config = dict(
    num_hidden_layers=14,
    num_key_value_heads=1,
    decay_shape='linear',
)
Each number is 50 + 10 x the weight over its row's rms, rounded and kept within 0 to 99. Layers, rows and columns count from 0. The size before them is the row's rms in percent of the matrix's.

# q: layer 6 attention query, 96x96, rms 0.103, rows 0-17,32-49,64-81, columns 0-95
# k: layer 6 attention key, 32x96, rms 0.0807, rows 0-17, columns 0-95
q0 059:41 52 42 74 59 44 55 48 46 54 52 47 61 45 54 37 73 42 40 45 44 55 83 50 48 42 50 38 57 57 63 42 39 58 45 73 31 45 28 63 39 60 38 44 64 61 58 52 47 59 37 59 48 49 49 47 52 58 37 35 58 64 44 46 52 49 58 53 51 41 44 50 39 49 61 53 59 40 46 61 41 58 42 64 50 40 38 39 64 50 71 38 51 49 45 50
q32 063:54 47 57 54 52 58 55 58 57 41 59 45 53 66 52 52 38 48 31 35 63 53 60 49 51 52 56 63 45 63 75 45 63 67 44 45 59 43 53 49 39 59 40 62 67 73 31 59 57 61 58 47 65 57 59 47 70 48 54 55 60 45 65 61 57 65 53 37 52 62 45 83 42 55 38 35 49 57 44 51 52 41 52 47 49 56 52 50 56 54 52 53 40 47 38 63
q64 054:42 44 45 64 44 62 31 48 59 48 42 44 52 56 48 39 46 53 44 70 43 42 55 56 43 64 30 40 40 44 32 50 48 44 56 42 62 49 65 59 50 56 47 69 53 39 57 50 37 37 46 38 43 36 46 45 37 51 60 49 49 58 33 40 38 47 49 44 48 54 60 38 52 58 77 57 28 33 43 53 35 46 64 44 57 45 56 73 46 51 63 58 42 56 55 33
k0 130:50 60 68 54 40 64 40 57 45 66 56 65 52 64 51 56 51 50 44 51 21 47 50 34 47 45 36 55 52 27 38 39 45 44 69 57 50 57 54 47 45 44 61 54 55 38 45 47 45 34 41 37 35 35 42 69 43 45 63 49 63 47 42 38 42 43 67 51 42 42 43 44 63 46 61 60 62 35 59 56 35 51 52 47 29 44 50 51 58 49 59 54 40 37 43 52
q1 112:47 39 41 59 59 34 77 47 50 51 49 53 50 27 59 45 76 52 59 47 50 51 34 44 49 62 50 46 52 68 43 53 38 43 36 54 47 49 47 48 64 59 47 39 43 46 61 56 56 45 41 53 39 47 43 39 34 43 33 57 43 54 30 38 41 44 40 45 44 40 63 50 59 57 48 54 54 42 54 54 35 53 40 48 47 51 23 29 52 51 47 32 62 68 53 55
q33 095:47 46 47 46 42 39 67 53 62 44 50 35 48 41 48 70 54 52 38 43 57 48 35 47 46 57 60 46 40 58 56 38 44 60 34 55 59 49 56 38 42 62 43 58 67 61 65 48 49 61 75 54 55 63 57 36 57 53 42 68 53 48 60 51 52 44 64 37 62 56 68 64 47 58 40 39 49 63 45 38 40 21 56 58 56 55 53 52 58 48 34 56 47 53 30 54
q65 117:55 54 46 47 50 59 50 35 53 38 42 45 49 54 41 64 49 54 42 41 65 59 55 65 55 56 70 59 53 74 78 56 58 59 36 46 48 51 30 48 53 65 34 53 55 71 47 56 58 55 60 60 70 66 66 42 54 48 45 48 54 52 60 74 55 66 45 39 53 74 47 57 44 51 47 39 50 49 50 36 56 48 40 51 50 66 61 63 56 45 46 57 46 52 53 49
k1 085:58 51 43 27 46 54 55 50 52 56 35 43 48 44 23 52 49 54 46 47 55 62 51 36 72 37 56 36 69 46 70 57 35 57 56 58 66 46 47 57 42 55 29 39 55 58 31 51 47 53 49 55 51 61 62 55 65 36 45 55 36 59 40 59 51 39 46 60 54 50 49 66 51 53 54 50 49 66 54 42 53 43 32 51 54 47 56 37 48 63 32 50 42 34 61 38
q2 093:52 36 35 60 47 50 65 55 60 30 55 59 61 30 42 49 73 51 45 45 42 47 40 46 47 55 47 34 62 57 54 42 56 62 41 64 47 56 32 38 53 52 45 44 41 51 67 50 53 36 45 61 40 41 43 39 51 39 40 62 52 63 32 54 55 33 57 45 42 43 67 58 49 68 45 50 54 51 38 59 37 50 41 49 60 60 28 30 56 51 69 44 46 49 44 51
q34 093:48 55 49 66 49 48 64 55 40 39 46 49 44 49 45 45 33 61 44 48 58 58 60 51 61 41 76 57 49 72 64 56 54 59 33 67 53 33 50 47 40 74 51 51 42 54 45 49 45 65 53 48 55 62 61 42 58 39 45 46 35 68 49 70 62 52 40 57 49 59 37 64 42 47 27 42 47 60 38 62 43 54 56 38 62 54 47 57 65 39 57 57 46 60 52 62
q66 092:57 54 46 57 59 66 67 39 45 51 47 33 50 59 52 59 44 38 32 46 63 60 61 51 44 60 69 56 48 68 70 58 68 59 36 59 43 32 41 60 45 72 55 41 59 64 49 56 51 69 47 49 46 60 45 49 45 53 42 33 48 48 52 73 66 71 44 49 59 72 54 55 40 60 45 48 57 62 43 43 50 47 51 60 55 57 45 53 60 48 46 53 54 53 37 43
k2 091:39 45 54 34 58 45 44 63 60 48 62 58 46 40 74 50 49 52 54 50 48 58 57 51 56 22 60 35 66 57 58 50 42 57 44 61 65 53 27 54 45 47 38 47 60 44 45 56 49 41 60 33 55 48 62 51 52 46 44 64 40 62 30 45 34 42 49 55 45 41 42 48 50 83 64 53 52 60 59 60 50 42 55 53 59 54 41 48 51 59 32 41 47 65 49 40
q3 081:46 61 62 62 52 55 37 41 46 41 55 54 58 54 34 41 39 54 44 53 57 52 52 54 58 65 56 42 59 34 65 61 53 67 73 45 36 57 36 64 41 50 46 50 59 73 49 56 61 50 33 46 37 49 50 43 59 58 63 37 62 46 63 56 47 64 48 53 46 64 48 63 45 66 65 54 62 52 43 53 66 57 48 45 42 69 46 62 58 61 47 35 42 31 60 58
q35 095:59 64 42 55 45 45 39 41 46 39 67 45 63 57 55 46 58 37 51 63 48 63 54 43 40 44 32 50 47 48 51 57 49 57 68 47 50 55 51 73 52 58 49 57 47 61 49 51 46 38 43 31 60 67 66 41 55 58 48 36 49 53 55 48 37 48 46 67 52 63 42 47 54 42 42 70 40 34 54 41 65 40 57 57 48 40 61 54 41 66 40 33 42 52 81 65
q67 078:64 48 41 47 43 42 40 41 42 56 51 39 60 49 45 47 46 56 32 43 42 62 55 56 47 26 58 41 50 40 51 51 48 72 72 52 43 58 50 42 40 37 53 21 50 60 50 47 56 62 43 63 58 58 52 40 41 38 45 47 45 56 43 66 48 55 74 43 61 30 60 48 52 53 47 38 64 53 70 48 49 42 56 33 44 38 64 40 63 54 49 36 49 51 56 65
k3 096:48 50 40 44 42 57 59 38 64 52 34 65 39 41 59 42 55 54 54 61 54 43 46 64 42 65 41 64 42 62 43 39 55 47 34 49 60 50 56 66 51 36 47 52 34 57 57 52 45 70 69 37 50 78 54 58 61 60 50 45 37 53 61 47 43 59 49 49 41 53 40 50 44 60 79 48 56 62 41 49 45 57 43 69 63 56 37 57 48 41 52 37 52 43 57 36
q4 092:59 58 66 45 60 55 28 41 44 55 54 60 36 59 53 56 31 58 71 64 43 55 76 41 46 44 46 70 41 49 51 43 56 56 67 54 51 58 58 67 53 46 43 57 47 46 53 42 54 54 78 42 69 49 57 55 61 49 49 38 50 49 62 73 46 57 56 38 61 55 54 53 43 46 48 55 40 56 55 38 58 54 54 50 40 52 66 51 47 48 28 66 40 56 53 41
q36 104:60 56 52 57 36 46 51 56 61 48 49 57 57 41 38 63 58 50 53 62 30 33 50 60 57 39 36 38 61 43 42 45 50 21 65 41 49 62 60 66 72 36 57 60 43 48 42 51 51 42 51 49 67 47 51 48 49 44 57 49 41 48 48 40 47 44 47 59 56 50 53 33 63 39 54 63 49 38 37 36 43 58 55 59 23 36 67 43 41 42 44 58 46 62 46 65
q68 085:56 40 54 44 52 48 55 49 52 59 43 59 36 48 49 43 52 45 73 63 43 40 36 34 58 51 30 50 67 34 29 48 44 35 54 46 48 69 71 44 64 24 67 50 51 35 31 49 46 48 42 36 54 41 39 57 54 52 59 41 49 60 46 36 44 41 58 49 51 40 55 47 57 48 49 73 50 34 54 57 48 52 67 56 39 40 62 44 48 58 59 43 52 47 44 53
k4 072:53 69 43 52 70 46 52 50 61 54 43 49 37 52 62 38 57 55 58 47 43 51 49 68 41 61 41 69 44 55 52 49 60 53 58 47 60 53 59 51 59 44 57 58 41 35 76 25 65 58 64 54 47 45 54 46 46 69 60 60 65 42 65 61 56 53 48 40 55 44 52 52 47 35 36 41 39 64 52 46 63 47 44 52 54 45 24 62 31 37 42 49 55 55 59 52
q5 103:45 38 36 35 34 53 54 60 46 37 54 55 44 43 54 38 62 29 20 54 44 38 42 41 58 51 50 51 63 53 54 54 61 60 43 56 40 37 46 42 41 46 55 54 40 51 52 56 53 66 30 58 44 38 33 39 51 55 39 66 64 69 65 48 64 34 38 41 44 56 51 47 36 50 48 39 61 39 34 61 53 58 57 57 69 67 46 47 53 45 47 46 46 53 54 58
q37 102:44 49 47 55 56 29 57 49 39 38 59 41 62 48 63 41 71 38 38 60 66 62 38 58 56 45 58 50 54 55 44 53 47 69 46 60 54 41 55 40 34 50 47 53 54 49 68 57 50 58 41 47 48 46 69 39 35 64 73 49 69 30 42 39 50 54 43 54 38 60 35 49 47 41 53 49 54 52 57 57 41 66 65 34 59 48 48 68 56 63 51 40 43 57 51 67
q69 092:58 35 64 55 35 50 62 31 46 42 47 39 66 50 50 48 50 37 42 30 52 48 63 44 46 56 48 62 48 64 43 55 70 56 54 58 45 44 49 63 57 66 39 55 49 41 53 52 50 39 35 38 67 47 50 51 60 47 59 58 55 59 37 54 69 50 42 38 39 59 57 57 42 35 58 44 71 58 56 54 55 59 46 34 40 40 60 58 75 31 43 46 37 46 57 61
k5 097:46 61 41 51 37 41 53 47 59 51 43 47 58 55 30 54 56 57 56 59 41 36 52 36 62 35 34 50 55 46 57 45 24 54 49 48 60 53 31 65 31 48 45 40 53 51 36 72 62 54 54 62 38 43 27 37 44 57 55 59 46 65 59 47 52 59 62 40 42 34 72 48 54 44 47 48 56 50 51 54 41 44 43 69 51 49 59 41 60 70 54 32 49 43 54 49
q6 118:42 60 49 29 35 36 67 49 38 45 58 75 56 33 68 49 60 56 45 51 43 51 36 53 58 57 45 48 43 56 53 63 58 46 63 46 39 43 53 35 32 63 62 41 44 56 33 42 51 45 29 46 35 44 50 32 47 53 54 57 53 66 53 40 40 54 37 39 49 50 60 55 63 56 38 36 59 36 53 59 46 47 61 56 54 48 36 54 43 48 60 39 50 50 30 44
q38 102:44 45 57 42 52 48 46 46 50 56 78 41 45 48 53 27 54 65 58 47 49 55 56 32 69 45 52 43 56 53 69 42 32 46 53 70 62 50 54 53 39 72 38 45 46 57 45 48 56 64 38 43 44 51 51 49 37 45 51 65 56 54 57 61 37 70 42 57 70 38 55 64 44 51 47 54 46 39 45 50 53 39 50 48 42 44 35 60 44 58 74 62 63 52 54 60
q70 099:49 61 35 58 45 58 42 59 48 31 32 55 50 52 34 49 54 61 56 48 47 67 37 52 55 51 44 50 57 66 62 51 50 55 47 71 61 36 38 55 28 63 53 62 53 48 55 47 34 54 62 56 55 56 74 56 57 36 40 58 47 56 29 60 55 53 35 53 54 50 39 49 42 53 40 28 52 52 56 49 50 38 49 53 46 62 45 56 50 66 40 77 64 47 58 53
k6 102:47 50 61 46 60 40 48 48 38 57 66 48 53 53 54 43 61 57 45 53 41 27 77 43 49 27 43 68 64 50 47 46 44 47 55 38 53 69 47 56 53 48 48 45 59 54 18 51 55 47 54 29 54 48 40 46 49 38 57 29 52 51 49 57 56 53 67 42 41 54 54 40 42 49 73 52 55 57 38 45 45 55 37 55 52 39 60 39 45 30 60 53 40 62 50 62
q7 088:45 33 49 36 47 43 45 58 47 55 51 48 50 54 66 45 50 51 53 62 38 42 53 63 35 49 45 46 38 53 47 54 67 57 55 34 49 69 50 47 61 51 55 64 48 63 56 43 54 51 53 52 42 41 68 40 55 60 52 68 58 51 36 58 32 70 58 48 41 28 26 77 58 57 48 60 56 33 55 33 49 44 53 59 38 61 56 52 52 58 58 43 58 56 30 58
q39 088:41 34 47 54 46 60 42 43 48 51 32 54 46 50 42 67 49 62 35 76 47 52 67 31 31 46 53 41 62 58 43 42 55 53 56 41 59 48 53 61 47 57 62 45 77 68 54 47 50 59 60 42 43 54 49 40 54 61 52 64 54 43 45 63 66 29 57 34 46 57 61 45 52 41 68 42 62 54 58 39 36 52 35 56 57 48 47 48 50 42 39 51 56 57 34 48
q71 091:36 52 50 55 53 63 60 73 45 47 43 46 44 60 49 46 43 51 44 43 70 44 43 63 39 51 54 53 34 69 47 56 43 60 58 50 49 43 56 46 49 48 53 53 63 52 80 51 39 35 74 51 51 43 50 56 39 54 54 33 59 19 42 38 67 60 52 48 59 56 47 64 54 55 54 46 30 52 34 64 38 63 44 54 58 47 50 53 39 52 37 51 44 36 47 48
k7 120:49 55 63 51 43 41 39 46 35 62 48 62 52 53 49 50 48 47 49 70 34 35 70 58 51 51 48 66 57 45 34 33 62 58 48 46 33 45 34 58 57 40 68 54 33 37 41 45 55 49 33 57 40 46 48 70 45 72 45 53 50 46 56 41 40 51 42 51 53 45 57 45 52 43 39 48 57 47 56 55 55 62 60 38 59 41 52 50 32 27 52 44 75 57 57 66
q8 083:55 47 46 39 40 52 66 43 48 52 43 56 30 67 54 66 50 48 53 47 59 36 45 50 50 48 45 36 30 51 55 46 51 45 60 44 49 48 53 50 51 59 47 69 40 78 42 57 62 59 46 32 40 46 40 48 63 60 53 56 44 44 57 54 41 76 55 46 53 60 47 58 42 56 59 36 61 47 36 55 80 37 49 39 40 52 42 57 40 54 58 34 58 31 41 60
q40 075:38 59 55 57 57 37 54 62 41 70 51 69 48 41 62 59 41 50 36 59 49 61 34 58 28 18 48 41 59 40 44 47 30 49 69 65 59 49 56 47 47 46 50 63 58 62 47 51 45 68 43 65 42 52 45 40 45 50 51 55 56 56 51 52 54 59 49 59 35 39 60 36 35 52 41 45 49 51 52 62 48 43 49 56 44 39 25 50 61 53 61 38 40 53 46 49
q72 086:35 71 57 64 57 63 58 67 45 63 67 50 47 41 58 41 54 51 43 43 51 46 33 54 46 42 55 38 40 55 38 52 55 57 52 68 36 42 62 47 70 48 43 60 46 51 56 58 53 76 59 43 45 52 45 60 47 54 31 40 53 36 43 47 51 47 77 52 56 54 48 55 68 57 55 53 55 49 45 51 29 51 45 64 33 53 37 58 61 53 59 42 50 66 36 55
k8 144:46 39 35 40 50 30 54 44 48 38 42 39 46 30 39 40 58 46 42 32 62 58 40 48 58 45 61 26 71 61 61 53 27 49 53 44 57 48 46 56 48 61 43 30 50 57 37 50 49 54 46 44 46 51 60 33 44 45 54 34 42 79 55 50 66 44 45 60 50 54 60 60 44 57 65 63 47 58 31 51 65 56 38 55 55 49 51 47 44 59 44 47 53 59 52 43
q9 124:39 44 68 26 32 61 44 47 51 53 40 48 51 58 28 54 30 58 51 56 42 53 46 56 58 50 51 54 43 65 40 38 53 55 56 47 56 66 52 49 46 44 53 53 46 61 44 37 68 48 59 53 74 37 54 43 54 61 50 43 44 62 49 66 50 52 59 47 59 47 54 48 40 36 51 30 66 45 49 55 44 26 62 45 36 60 61 71 34 39 56 58 50 38 49 46
q41 104:58 44 50 38 50 60 37 69 55 46 58 54 47 68 45 45 45 45 66 61 42 53 46 48 57 51 46 85 43 51 41 65 56 68 58 33 53 45 59 56 38 69 45 54 48 59 53 48 44 51 35 56 45 50 64 46 55 36 62 57 43 49 47 37 57 56 57 53 43 43 42 32 32 40 62 57 42 52 61 71 46 46 65 64 43 59 57 58 62 30 40 44 46 44 46 39
q73 101:54 53 43 46 33 56 51 59 47 63 59 61 42 48 68 39 53 34 38 63 37 33 61 48 47 43 28 55 48 35 29 42 33 37 54 51 52 36 38 44 46 45 49 54 61 39 41 53 42 61 43 58 46 48 44 33 37 40 47 53 45 58 53 35 40 47 41 57 47 36 68 25 49 58 53 63 61 53 34 53 41 48 48 42 52 49 42 38 49 53 62 45 51 69 38 37
k9 117:46 53 45 56 54 33 51 35 53 40 56 41 53 33 35 42 53 48 57 53 72 50 50 45 59 45 63 43 53 62 59 77 43 46 38 63 59 39 42 60 51 56 33 31 37 61 34 57 58 44 47 44 48 52 40 37 65 56 34 55 39 39 39 60 55 52 41 33 51 52 62 67 42 62 44 57 49 60 48 51 60 47 41 60 71 53 53 31 47 53 46 52 31 60 57 52
q10 110:64 49 45 49 70 46 51 48 66 41 52 44 50 49 67 53 55 28 70 69 46 44 44 49 49 32 38 62 63 51 47 47 53 64 40 52 59 48 46 56 44 36 48 55 23 49 41 62 53 57 66 51 63 27 66 49 40 61 58 51 49 47 48 69 51 39 44 54 46 47 52 56 56 50 36 66 37 44 44 63 63 58 47 53 53 46 53 46 37 51 39 71 57 61 64 47
q42 113:73 60 50 41 52 35 49 50 56 63 42 47 44 54 50 40 49 52 59 49 49 61 47 23 52 49 57 49 61 45 52 43 53 48 33 45 58 35 48 54 53 53 45 53 53 43 50 49 48 43 33 42 72 42 41 54 26 58 48 55 27 29 50 51 52 51 25 54 39 53 54 52 44 48 39 55 42 49 41 79 60 69 43 50 26 41 56 50 59 36 42 48 50 53 61 52
q74 101:65 55 47 53 45 33 42 52 50 35 73 51 52 53 74 51 37 51 33 41 52 40 34 30 56 44 49 45 45 56 60 57 53 61 43 57 50 20 54 57 39 53 53 40 46 52 64 59 66 60 44 58 44 49 40 40 35 46 54 57 41 43 38 49 54 51 50 64 59 57 57 46 49 64 46 45 41 58 54 48 53 45 42 48 37 37 35 37 67 27 52 58 47 71 43 45
k10 088:46 57 52 55 50 67 45 49 43 33 67 62 42 58 49 54 64 60 33 60 54 50 73 63 38 76 40 33 51 57 33 56 47 55 58 48 63 53 45 37 46 55 48 55 48 49 47 49 39 47 46 49 53 36 55 56 44 45 37 64 47 53 60 50 64 39 56 31 46 55 59 42 48 38 30 69 65 37 68 49 39 46 48 61 47 47 60 44 53 73 57 56 40 49 52 39
q11 110:39 33 63 71 47 40 49 49 44 60 46 53 73 37 32 48 65 40 32 40 55 53 70 51 45 50 53 51 32 59 45 33 49 55 48 67 59 38 50 45 62 52 48 50 50 41 70 46 45 50 68 68 30 49 47 45 39 41 48 52 51 61 50 47 52 47 45 55 47 49 64 46 36 45 46 61 49 66 50 36 53 67 56 42 37 48 30 40 49 41 48 41 64 45 51 64
q43 111:27 41 59 44 35 63 52 45 32 50 39 56 57 56 65 60 55 54 52 33 44 51 41 39 48 64 54 56 57 52 54 61 61 69 59 25 39 67 55 53 37 54 51 44 38 64 67 66 49 53 54 41 32 58 73 47 43 44 45 55 48 50 60 54 47 71 48 47 52 69 55 58 43 56 47 47 49 59 50 54 45 51 48 65 48 34 51 62 68 59 60 50 37 41 52 53
q75 088:41 48 43 45 32 63 31 55 49 29 51 39 45 50 57 57 63 61 61 75 60 45 59 43 53 58 44 43 58 53 55 64 51 46 38 26 55 43 45 46 51 55 41 51 54 49 62 56 59 57 45 54 54 53 24 66 53 48 44 46 61 71 48 54 52 77 29 47 42 59 37 40 42 44 36 44 59 59 47 29 61 61 39 58 42 49 49 49 60 42 51 52 57 57 49 49
k11 102:45 47 52 64 33 59 50 43 57 49 59 38 55 61 54 56 59 54 34 42 50 37 60 60 32 41 38 59 37 39 45 57 50 61 53 55 39 49 62 48 61 40 71 52 51 48 53 28 54 42 45 42 51 38 50 45 38 62 75 76 52 32 53 43 24 42 56 50 51 48 41 46 60 52 62 32 59 47 59 60 36 55 43 45 55 57 42 60 46 59 47 44 61 62 40 39
q12 109:44 49 53 65 40 55 38 39 43 57 65 38 51 45 38 46 50 50 46 52 51 60 67 38 52 48 39 38 48 37 39 63 53 71 58 40 54 50 55 62 53 24 41 40 44 29 54 45 61 58 66 62 55 65 62 55 42 38 43 57 33 50 70 41 58 63 46 63 46 47 65 46 39 42 52 50 63 58 52 44 70 45 36 60 38 47 53 46 54 59 38 45 39 43 62 40
q44 095:50 57 40 42 37 50 54 53 66 58 57 50 44 47 70 62 50 55 60 49 60 41 44 40 47 60 28 55 47 43 52 73 67 65 46 47 58 69 60 44 35 55 59 43 50 43 47 51 35 52 53 52 44 44 49 44 46 58 61 41 53 34 58 43 65 46 56 44 48 53 56 30 47 59 57 63 35 62 45 46 44 39 68 54 54 47 64 72 40 35 62 65 35 63 57 57
q76 102:53 58 46 39 44 53 51 64 65 59 72 37 68 48 56 54 53 60 53 60 40 52 45 59 53 47 47 57 58 42 58 41 42 46 61 52 62 54 51 45 67 55 53 57 58 50 55 39 59 29 45 37 31 48 39 66 46 46 65 46 43 63 46 48 49 51 29 48 51 72 51 42 68 62 64 44 40 68 50 52 50 50 43 37 54 44 37 44 24 54 51 53 54 65 67 36
k12 106:61 34 37 41 60 54 49 58 48 32 53 32 37 57 49 41 48 56 39 43 70 48 56 54 53 42 66 35 31 65 56 56 63 41 39 53 45 36 61 41 38 63 51 41 65 45 50 61 38 66 48 54 74 65 40 49 50 46 48 50 48 58 63 50 53 56 39 57 33 42 40 56 48 45 59 38 46 48 46 53 52 46 29 48 48 35 57 59 55 57 49 48 75 44 53 34
q13 088:57 48 53 56 53 49 64 52 43 44 48 57 56 64 68 46 37 45 53 50 57 50 64 51 37 48 45 33 52 34 58 62 52 36 57 46 46 19 40 43 69 28 55 53 56 46 46 67 52 39 35 52 42 61 60 61 52 64 44 49 51 43 68 51 63 45 37 65 47 42 42 39 40 43 36 54 48 60 66 56 44 66 41 64 37 48 51 44 66 54 54 57 43 35 35 56
q45 089:50 68 41 67 34 45 73 52 35 41 59 54 43 60 49 56 48 40 62 54 46 31 45 40 57 33 54 46 49 60 48 51 68 76 53 52 54 49 51 53 72 52 60 54 47 55 56 74 57 61 62 58 42 50 57 59 63 58 46 48 51 36 55 48 56 47 62 51 62 44 50 33 65 42 46 53 45 66 59 32 52 41 54 55 72 54 49 48 44 63 49 53 48 44 54 70
q77 111:56 42 46 65 46 40 32 59 51 41 37 50 56 45 44 44 41 69 47 49 53 61 48 68 66 46 44 68 50 49 55 54 60 59 39 06 46 52 42 47 30 52 61 35 64 58 57 52 52 52 40 48 38 41 46 37 64 54 58 58 41 50 48 42 40 55 65 61 56 48 50 44 47 68 62 62 49 51 74 47 44 63 46 44 49 51 57 57 49 54 51 52 52 43 63 50
k13 092:39 56 47 51 46 54 62 69 65 42 79 50 66 45 60 31 53 52 34 55 56 57 61 44 56 65 53 51 44 52 64 58 60 59 53 54 48 29 42 51 49 45 36 60 43 47 48 52 55 46 60 66 58 58 52 49 70 34 60 40 40 53 63 53 47 47 55 36 54 57 59 68 41 57 38 57 48 37 48 67 54 51 65 34 54 59 30 45 48 39 40 40 50 63 59 46
q14 108:53 59 52 70 64 41 29 56 35 44 53 59 57 46 50 46 45 39 56 43 41 49 63 46 39 61 47 63 52 52 53 42 60 54 47 30 69 38 37 61 46 48 42 46 32 48 40 54 50 55 46 39 53 43 45 50 37 65 51 53 50 52 55 56 59 55 17 50 47 58 52 42 38 46 31 64 32 70 51 48 70 68 59 48 54 42 52 50 50 46 40 54 43 58 69 57
q46 109:40 49 54 40 60 41 60 51 51 51 63 42 48 45 70 26 66 58 41 60 50 49 38 49 40 54 40 46 52 40 58 37 40 59 51 36 56 51 48 40 46 52 51 45 40 35 51 53 65 47 47 52 49 40 29 53 44 53 57 43 42 46 67 42 45 52 44 51 72 65 32 63 52 40 44 57 47 56 43 67 56 66 47 52 18 33 44 48 53 70 50 36 62 40 58 48
q78 095:56 33 52 61 55 49 59 54 50 45 56 53 22 52 63 57 49 36 49 27 42 65 39 57 57 67 53 40 47 49 34 57 50 41 41 61 58 32 50 46 38 53 39 50 43 41 64 46 39 42 49 18 54 41 37 49 36 53 52 63 42 67 42 30 46 57 47 60 66 55 54 58 47 48 44 63 35 60 50 49 47 46 61 53 51 48 31 51 55 51 55 47 33 40 58 52
k14 103:53 62 18 52 31 57 53 41 57 42 68 58 52 67 55 43 53 52 37 41 62 44 33 35 58 33 34 41 48 53 58 44 48 51 53 63 66 45 52 28 65 40 50 49 50 37 56 53 51 54 55 57 47 48 48 60 48 41 56 67 56 64 53 54 57 40 53 44 49 65 63 50 54 62 55 54 27 56 31 51 49 41 42 48 39 38 61 52 49 49 49 66 48 41 32 46
q15 102:37 47 35 46 39 63 55 57 53 48 48 43 67 51 57 30 64 44 56 68 47 39 51 37 42 42 54 58 66 55 43 36 39 30 52 58 55 45 37 53 67 38 47 33 57 48 42 43 56 47 35 59 41 56 61 57 61 42 44 70 62 54 51 46 45 47 40 57 34 53 48 48 62 61 34 48 51 56 53 63 23 61 51 57 47 44 41 35 58 76 47 43 44 48 54 55
q47 106:45 29 43 36 58 47 59 56 55 51 41 36 31 49 52 47 52 53 44 56 51 42 60 33 63 67 44 61 56 46 34 38 38 42 36 41 64 44 56 54 45 72 42 50 64 46 36 45 48 47 40 48 56 41 50 66 42 53 31 65 48 54 61 67 52 53 56 43 72 51 47 45 51 48 60 47 49 57 60 45 51 54 47 59 53 64 54 83 37 55 42 34 57 58 46 43
q79 085:53 48 46 44 31 60 46 53 56 62 59 41 42 47 39 55 39 49 49 47 39 39 59 63 59 52 53 61 50 56 47 66 41 37 51 53 45 59 35 31 57 51 62 49 58 58 40 66 51 30 47 60 50 60 60 41 56 36 45 42 37 55 45 32 28 45 68 42 57 32 35 40 46 68 56 34 63 38 53 42 34 44 44 56 37 58 48 54 51 45 49 57 44 28 49 33
k15 089:39 54 65 71 47 60 39 41 56 41 49 68 63 45 47 58 46 75 62 58 53 57 46 53 58 52 54 49 48 58 55 43 52 65 60 47 46 39 59 57 51 62 51 56 57 56 55 37 67 54 56 48 65 27 57 56 71 46 46 38 44 39 61 72 57 57 49 54 51 67 67 63 52 55 63 57 37 60 37 54 61 55 47 48 51 39 56 53 32 54 47 37 56 38 60 68
q16 117:47 37 36 45 56 29 60 45 47 43 60 55 55 34 55 42 76 47 54 47 42 45 21 46 57 62 45 49 50 63 37 52 46 43 38 43 52 51 53 34 54 54 57 39 50 41 55 49 54 49 42 61 49 50 39 42 34 43 45 61 37 65 30 41 41 25 42 39 44 45 72 42 57 61 50 56 45 51 44 51 34 55 49 42 46 58 33 53 38 48 47 47 64 66 64 45
q48 098:35 35 48 43 39 33 55 50 46 43 29 51 56 50 50 48 57 51 61 59 70 63 50 48 37 42 53 35 48 72 58 58 54 58 36 50 40 57 47 55 48 42 33 42 69 70 44 60 58 52 54 53 65 58 56 40 70 42 39 59 59 60 46 57 37 48 52 46 48 62 50 63 63 55 53 48 31 57 44 36 42 32 42 59 59 51 56 35 53 63 53 47 36 49 34 62
q80 192:53 55 49 49 45 56 55 42 47 41 47 40 52 56 40 57 54 50 42 38 70 63 48 50 58 55 69 56 57 71 83 50 56 70 37 54 42 43 30 55 51 56 35 41 48 74 46 54 49 54 66 59 62 63 67 45 60 52 39 45 53 53 54 73 63 59 40 47 58 63 43 59 48 49 40 30 61 61 53 47 62 45 37 58 57 57 59 50 58 53 41 54 51 51 46 50
k16 088:50 46 34 37 60 44 50 60 72 46 57 51 55 33 47 52 54 39 40 59 63 46 50 55 65 46 58 29 62 56 55 48 41 43 40 56 62 47 38 46 50 56 34 39 47 58 42 57 57 45 50 51 48 59 58 26 59 28 52 51 38 59 41 48 41 56 38 56 43 43 63 69 36 74 63 64 46 56 40 61 45 39 40 58 57 53 46 46 52 54 33 30 51 54 68 50
q17 094:51 36 46 38 54 29 55 39 51 52 48 45 52 41 45 62 68 61 65 48 41 52 32 52 44 65 45 57 56 53 34 41 43 42 41 31 54 50 60 49 67 49 50 47 36 41 48 48 59 38 53 54 58 44 48 48 39 43 46 49 43 47 28 53 47 33 45 33 58 37 61 31 67 42 45 50 42 50 44 35 41 47 39 42 40 58 40 50 27 49 40 64 63 74 58 52
q49 083:52 43 48 57 57 28 61 56 66 49 66 58 53 51 72 45 63 28 51 47 40 56 60 47 35 43 36 42 52 41 54 34 54 50 42 52 51 36 55 52 56 38 57 42 51 49 57 51 52 47 38 51 44 30 26 61 36 45 56 30 46 39 33 42 39 47 54 48 43 36 52 54 55 45 43 63 46 29 50 49 57 56 59 69 50 38 48 35 58 67 56 34 48 60 39 48
q81 074:53 51 49 56 74 40 32 42 52 54 60 59 65 44 60 49 55 47 48 59 44 44 56 57 42 41 31 55 49 48 31 53 45 52 50 56 65 51 55 68 50 49 68 51 58 34 51 44 67 38 37 49 53 39 30 52 31 57 56 43 59 41 47 42 42 49 43 40 27 41 61 35 47 37 46 77 45 29 53 51 56 64 56 56 48 48 49 56 56 47 55 49 53 74 52 57
k17 094:57 63 46 62 57 50 60 54 54 50 38 60 50 47 72 58 57 38 56 56 52 56 49 53 46 49 51 43 62 54 56 41 47 33 49 67 58 56 58 43 69 63 46 43 55 45 36 44 59 53 49 69 60 43 65 39 50 38 53 53 42 42 72 48 58 59 52 58 33 56 57 72 45 60 60 56 43 45 67 69 54 47 34 64 70 42 36 49 53 49 25 52 42 54 34 49